Each number is 500 + 25 x the weight over its row's rms, rounded and kept within 0 to 999. Layers, rows and columns count from 0. Numbers have three digits each. The size before them is the row's rms in percent of the matrix's.

# layer 9 MLP gate, 192x128, rms 0.0818, rows 0-191, columns 96-127
106:495493512556492513516549450497491493518468485520511478482509508500511469492491527518492510504505
089:515523527475474490490493500473485495500491489470545560507508515556498502515511445525470499512515
100:537498538488461536507581499470501520522505543462500483514517493512544507461509512494471483547544
104:494528477507497477496455549525485464494494504524509542468497472534467496486530523503494479523535
104:493523507471476496529499471480513452527473527550528496495535474482532500497503549500520531510475
105:518547478517471502497460547498546444508465526506509534477492494451532452496508494492517506492472
091:502522478517482488503488482512472492519486538451509488514489499526479483492506489534550503500507
100:448536523503483506527529466490431500530516510469483512496471512520461475513460522509504460502479
106:445497512530517470524495518470507499516506515540498529484535530464524497488533521512526464508486
098:531486476523507546508462501531496493473485536520484530501500503464520471513559470497503473540508
092:460479504493495524513499515449518497525500527523461491521482522493468494492466520495498444528494
091:467498507498500509517487514506525474539481509532511511537494514439500509501468472526504460476496
092:488456495483497439473512490497511523417464539519506499503499493505478512496491503490537469505492
096:444496463547501495482474490499553515509522497512465511477525477460508425504513509471513493555505
101:473573519481493468542484495486527449516528505496508503501512486479500521504496491503483491524498
095:465514465516477528489516467530472481468506528492496519489535506483520515482523467487503473501538
095:494474536469508461513526458500507467502457489462494492530463525495470495513475466486512506502451
100:475483477515502532528466508530520512533498522508515502482524539494490474477462546522508526508494
104:491491497513482526532464468501530497504474528476495481516519461499465513493502477532522455483493
100:495529491540459532533480440535512513476458502453497532522514501521472475480518494490519489494520
098:496526442463469507506564474460474494517526448491482518480459506526480503458505488462488476532528
102:480494476496488526544503481542478495513541502465533521514516474517529508465504470524533472512503
105:469503491473509513508503513532510477516447495481485540511488492475492498500515485441513505537489
100:481504485504499483553506505492522485486469510501516542537492492475502490518514504546528466472478
100:498475546537477534539503488453487504510526530498506539513507509461501495515447466462506479523493
094:525537482528496517506502484527504521511468529477501530488497465492457464500522466511511447533509
115:447505519495493501505507487532534516471460547514477540523473527529493460464473513462510481551497
102:523534502497471474506509466517493496496448451495462534509500500525469443507530501505475479531506
099:478487513532484498519520524511506501562504447484499505534484443504503469495533537534529491507501
097:502475537495466482507546511484527488523495500544537512531486496528524469477496517510524482537570
095:467466464520498488536486464504489530522535494510530575477505533527520483538515504483579512536509
093:493480492513503503524486531527472495509485466483527488536482525488484468496552536490494502470518
103:524513491515483514531538523492482505529504492483498533491525478524530489479527539498530494510497
097:546507521484460492511456469501492491502485504485483524490477518437498494476536497489465489509528
102:463509512509502505543533463479525494517521483492527547491493480472510521497445509555545498514502
109:471481472513504500533534465485516515520498460480495509508515515527482499518499502508481450523483
098:525502544474483508477508489468496447495494472478494459532493496481517503509525466571507491480473
101:479468472515464472497514475518509500566521497521465560537480524525494478491445518492454452499490
105:512511523527456536453521518511489477501535510520494491502486483476525502486522496516497505459514
100:489520481503484488489544491549483468542479482518463520526499522520499535496528508492522489514493
100:488502499520457484531495487444457494494479471475547498514503511540530513442462486462542501480503
094:495512501532525480534521447530506467447484486485505529530471492517478499507517480505511474493449
096:517519519489499509499533502530462459519491497519534513478503519517508469532495529527564523495488
098:457506480493464530538541450498462470502458538501572523506504462490514489490535501473511478535528
094:471532529505465479531476479490490508527457526512540489487502514499503483509513571485477521510505
111:501498481521499480490515470495528479543522514476490487508503516508491502479507480501501478540503
099:470506519467494516503509474484455462506434542492509423483483468496481456486495539483474474501482
099:503490534506446505518505482468527463470544478488548506533441547503470474506504458533503466519463
100:494445513506477531504522429520517496496494510499533518486488517484495503484495484493543512528508
103:503505525471501496504528507487516510567493488448505491467497515506495454514452524527512506511492
108:458505521548517504494501481549493456485496519505513516514454469500501449482482528534471465555472
108:497520478537493501465488528517480453542513522514503509484473442497486456478465518516477488524512
098:442503451471479489499539515537503527521508479481484514501493506498533487477505466453514517531498
098:483492497506507527504516485472524496520513516534531482507484507496501471465560505544490522544489
103:536512524457448485470513516513466503519492554470473505497462503490496492486531489513497508514483
107:496517521506478480523504508486512468526488531451488482493475488507496510504501517542489526553510
104:479568517467488488469537508514517518537491494455499506528505485513478518471464443494508476531557
100:465488476478477536495472456443474510542470488538522474525491561490501468454501486526535528557516
096:521470458491472491508529467512488494531526476519547556541511503463483526520519490507525507505565
106:509483479520498512483509470462537483566501507480556504483512513528499521512517450506506493514521
103:515529482553450458495496522513493464522476525515534526508491462476506475502511491538508473515473
106:542457522534468528531500523492493478573488488489494510506526485499516476519535542520521485495486
103:498469472511533524527493453463495482493493480480534508489483470496515504502532461490503517558478
099:499524458534491494551550466468523499506551483497472504526483536505506517492473465466478495524525
095:451564461514529475482472528492495464529491504511487521518484467485479486499501437500537464507470
094:520478509521460504474445489527478505549487502506470505501482504495460484498541538470502500531475
106:494538474493525528509492506492552483536529502505503499456512530482481449468485490448511481525486
099:501511522452483537497491511458490479538489522487495554500546507496468494502522457520500449489474
108:479537535486469569514502539539545502542533482481506515561467483522499448474514481500497501520524
094:467474505510530513482515449497530454468454472531520514486468518462470477476454515499492497521499
109:498444498485525541517478461473490511519510504521504522538541488524512440489519520474556497527503
100:504507482506476485520487503525505490509482464495490542515492468504507475418445478470480512546476
099:499508485524528430508497495502505548478507492480507514439461502537526446485533500479533472514442
098:505470508461453542505463509532495485537546490483497509534509480528501482535493502494505480509551
100:494504539464495486517520499562450502456460515526491571533480550509491513515505520518485490518491
097:455491456522523480518523442498493525514500523471523463479509490473518488508474469509524482504512
098:486529469536504447515497494489491511538486520478513514549496524499474456447501521502462517538544
101:501543479466478464521525487515507511506467482471509548472464537545490435526489472523507485506493
095:480444524513463482499470471534497489527454524466537522508524491508444440464481480517538483510523
096:492511530479493490520485501539459504551488495523501526494494502502450470512545536486510545489548
095:459493523516523490517524515506489499493496514503447499502468510474481521548531465491486500503509
095:520498506537471534500536530473503512480482539507501501511502469521462490445460497513520470509532
096:478473507485482489558466511494538464533449502494508510498506460510493461471520486490521537537490
099:469495484474478520512493519527504537543470524486508520490514531483483488470519516491470459535493
110:540530457507474525520488488502468460495500485499569509507502526507474492507469481505499505458470
096:473496495501499505527496471461469494489538493473552507522487452484502489483534463472503461485495
093:487485461488482482501486464513502457559473480517523555506502474488406465507483486535505471534517
100:480478543558470516471497529504532522476504486471493500517550503523542479494489499495502498506489
096:509529478511526486494496515559471506466499534487500546485476482488526456459527430522501509510516
102:467513473496466523483523523518513469521468507470504501521525484487528475490537505478545472495452
108:502546494508544466450493540502528480521487544496437513515495451481511473521463506513522463506513
098:459490498459479491539543478471469505493499491457506478496510454466503546457498485512539515508515
091:491539493465482524515494492549469513532494468519535527485481497485505488513470459540474493543483
100:445485489505480501534472517503489493537502517513508498482474480517483523496495542507517463493501
097:490476499537466510501516508545527504557498474520490523495471529500478500464468491495497503523463
097:531482486535492502498504491525541494539473490512559505494500488482503508462484504515524479520542
109:468531495482472482483488496506482522506429539508532509466508509477460494443510507501527492514495
100:509492513504484480511529540502466479514463481512531485468504497477530477485525492552518468514475
100:496502473549530525516498481505511539460487491468530492497502473517512534512506446520521510523520
091:515493502550471492508473480522499503441471484488519537459503506473525497478508508524457490510481
097:434523521498471475544503537488514519564496506511503479494527491495509501515505463507484493513506
096:530490475479497504521541476478511515537511556538503507466525511527484511496471481518507473554518
102:469539482503464511500491515474479499528458485510524527501482514499556446499540473495538474556523
098:543495522536469498484506508477508501525500503501479542540536486513466471509534521503501517491509
099:498510520472534471497488511480478525529494514494483532478496476482489481504506496532498477518503
101:475500509514527469497526503502507521536510544505527501519502444490513435496528472503528530542518
099:494504479510473538495500486548456518493507504464504517518483538503498518481471483502453511504536
094:528447520535495498506492471547497466530478469486533522513528496484507485504548499527529503501480
104:514472502512530513503509517505504511481541560487480495498495483526527457514560517485463521537488
094:480502497497456462547494489478476484558519515522484516483524505467484482515510459528503476481502
105:469561506466496531491503518555506477523490457501513528482511533492495477500545525498503483483465
093:467510487497501486494512488500501476516486558462515494483477522522512473487484499543437473536471
104:466490513555493482502473506533503510534450477505507529549504510523472502478512516487504459520513
098:461470491514501485538477524493502496550452511500530525495513426470489485458509483496505512491514
105:456501534512528498531519570493539490514499500464511491446464490487506487476508552518519490492506
111:468491504499484485525558504503515482519454523511517514467478498514519457502549499530547463528551
103:492521502497480504542508475494524456531496532518495517497472501527518460479476497541483483538510
103:439512461502513467524496495551464498513514519471566506484498472505487470485522477511520508525492
100:486556492504471487530472499554482489497486478506462532534507501492473483501512491515507503513482
102:504531523582535486568520462538509481486472531486523487488517520538485448500484509522512482510517
096:493481452519467481478524494487479486508542503510533500512531506472479480480483491523485521510464
098:497522503515467493490524489500475510484499501483500479482530446490478490512521493516535478541509
099:500508492495472502487516511540507459569496532456512478500505515461522456487466506478520462514495
103:499556504560520483526497464485494509519498506513527446486552498504522492540543479496538518512506
090:444485478527464461528487511486479481572510501512487545545489493476488510479474476538501521514454
098:488503486530467518562490540499488524487496520485515558472536460530490490459480507495491484506543
097:508556494514514494463508515514489463525511522494435494516465548543477460476538492535484499508491
104:495469506465492464512492482493495450517453485535517517464487505471462503478477532491487536528517
104:508480478517465480519514445495475454492513528478511503472508500520467497513495487484527508538500
109:527487511508498501492528492504532469540503520477526537499465477529475511505513455511475531491497
097:498497530505477514522516490496478535498505454529520467452487505488513517507458512500517471544508
087:493514534525456516507551487491504481516516495509515503497479545480475533516457470543480513539497
097:478510530501473475459498549500487481467517491497495534510494493553495486494472507569533515512515
103:518495501505485498525493488544477458492488522437535548507513451505512493476485501532503467493496
105:498519477498533495481543468539525524576484505529461520451476485483494456444557474480503501511497
101:484520546495452476535524476472497462521471505523520511504497476505465515480522509507528478475508
106:538498511501473535511497485503505437506527505503501489476496501499523485517499474504524499529486
097:474513526485483460494491505523513454510523496530504497511495464480518494492481459484534503540512
103:526483511516539496493472544495534501541499501518485559488513553515510491479479505523516487530539
107:511495499514509496532510495486533512516475484461503488528512496521501465517492489505527490539510
101:483521489515498478507496504531473530509482519504538498474498505488505481496507495533455485497504
092:480538526485512472474560479515516466536500535517539478464557558531444530492489479537523507465487
100:546507482524499481455517491502530467515522532454524505500551497465544483498513514513487530547517
103:509468506514495508500480495480498477518521504507469536454518511497455506516435485547477506510481
098:501531505540493493497515502443508506536491548533491536510522484533469474449507517473465496503511
096:528485471471505533525475542494543492522512509494517517488484501479509485474492511499491501516498
097:530513480474451495495516528544444474518484511510447519493471463463486506488513498479509498510459
097:498509541552501512479503477501478490495436493479540501467534486539480483481510495486502457524530
098:523478505530502484520515482520476481549482475476502517488533494491480519502514472487487491539537
106:474505487555462489537479507509450488522523498483517500512498513429486483482526468469516503494548
107:450538500512481486502538478482528488532506538544496502504537488506531474531524521459509505437457
105:510532515520497470515474483512489495516526497548505529523495492518478469484484550525499502506451
097:458511474500470458471442464527524500477513464454545521517472510492489463476489479502489474550483
106:525470478482544489477471487465515452522512489482484557438536496500493509511530496523503471531526
104:471529500525488487508505481463490439513521546496511531520499498526515482470462535519505488492490
111:508556487524509517498520492452461469516463515507504478523531502501507502451545497481520505499490
102:495503471522510497525526499452497524555502535477532525504481485478492486480501485474504514501526
096:497507505449476481492539460517489476510508471472531510449512466492546478494474498549534494514510
104:492524530485479499516475509452493485570445533465489492476516508464490522480491532506597476530494
101:534522471469529477492508510529518490564497541437475481469513507493508486478500484499540478551502
089:488454450536502497524476481528465505441449499502513495514519491529504556449491514504511506471469
107:491558508499509512495452500544528507518446520511479527504484451528484498468514460483471486504506
098:507518476477511528493489501527509468513470477484522517524512453497468499505504428513514483521490
093:500479509503530457518504490516462530510534533454517530502496493481498510466532496517492476480496
106:467481466509514474531511467502468495542502519505521511446523537518462470508550517516490485492494
100:490525471508483476477486528521478496501527510514489446522484479519456512461522514535505500506507
093:530515496485485503480481484480495506477498534526504499506535474496505516431520523480459524540524
098:505494489479511497532509452545547477501465509491535529504490469484495490479515483497489452509565
101:510508500444519459546498457507479486533496516498487472483494508491462474495502458442521487518524
101:481510555483524467497511490509475473509523479470502511461455477486476502475454469485514485480536
109:552539492504473467518497486510447530532500547525542509467504460473494473492515465506490509495504
087:519517482503486453494484502484487502535502492538503524485488506485471505491534472441508488531526
100:499472509536484495467482532517514475493496517510514492484495476494449501489495524523465523540532
104:506515527530468504504484509567525460547509500433496503511499527530490503509559505496488486478512
094:475541498461569478515494544544480504472496520509513508512491493508496466516512518522503487560470
098:486512494519482482529531467496476480524521524497496533488504551460489498516531476534527448519474
110:484484487491507472494514496507495510552501519514486560475501508535492471511514518527496462547515
097:475526484495528473506498421508522536510490495534507495517501448482498456536515501524487502490447
102:441508478480481548457490450467517475521518481506453475496527493547494498496516491455523467549530
097:518482475474455477486508487489521481500525523483515511513495497506511468509512504503522495548479
088:472499476473514489507514463515493481526526485497514488501498501483440499458473479541509515532494
097:487521483488478484501491480564481493518473505460510527482510481482515485491488496507529446544501
099:514549487515504506513501542489515470537537505491475510502492507451487465458514466481485495490511
094:466506483500474508540549500495540492532484478492470485510543494495458440491465519494482501503524
088:487522563496509522507518504512446503511456496475477510516493492492537525488477479505488484513491
101:477503486530502489550521498535488474506487466517491546501487483476451511489497523496565478491477
096:498511435526497501488545497516483530532492470500487508462499491516478490477518482483528525535482
104:502511506455517470516484501489498454524500499482489511511503495479461438503478507489531461541533
112:523466466504468490488473483484484470523506498511474500498521498496505457527534519533524502496498
097:504506481487490438523500503482446486497509522478484518488486499547501485504539511500521477513524
099:492476525488528505498530495481493496486489539464502495519476479538532512481513473483512464513515
107:496489478524478534510516444516499499469511544526489508515495476524492456530532486450537502523503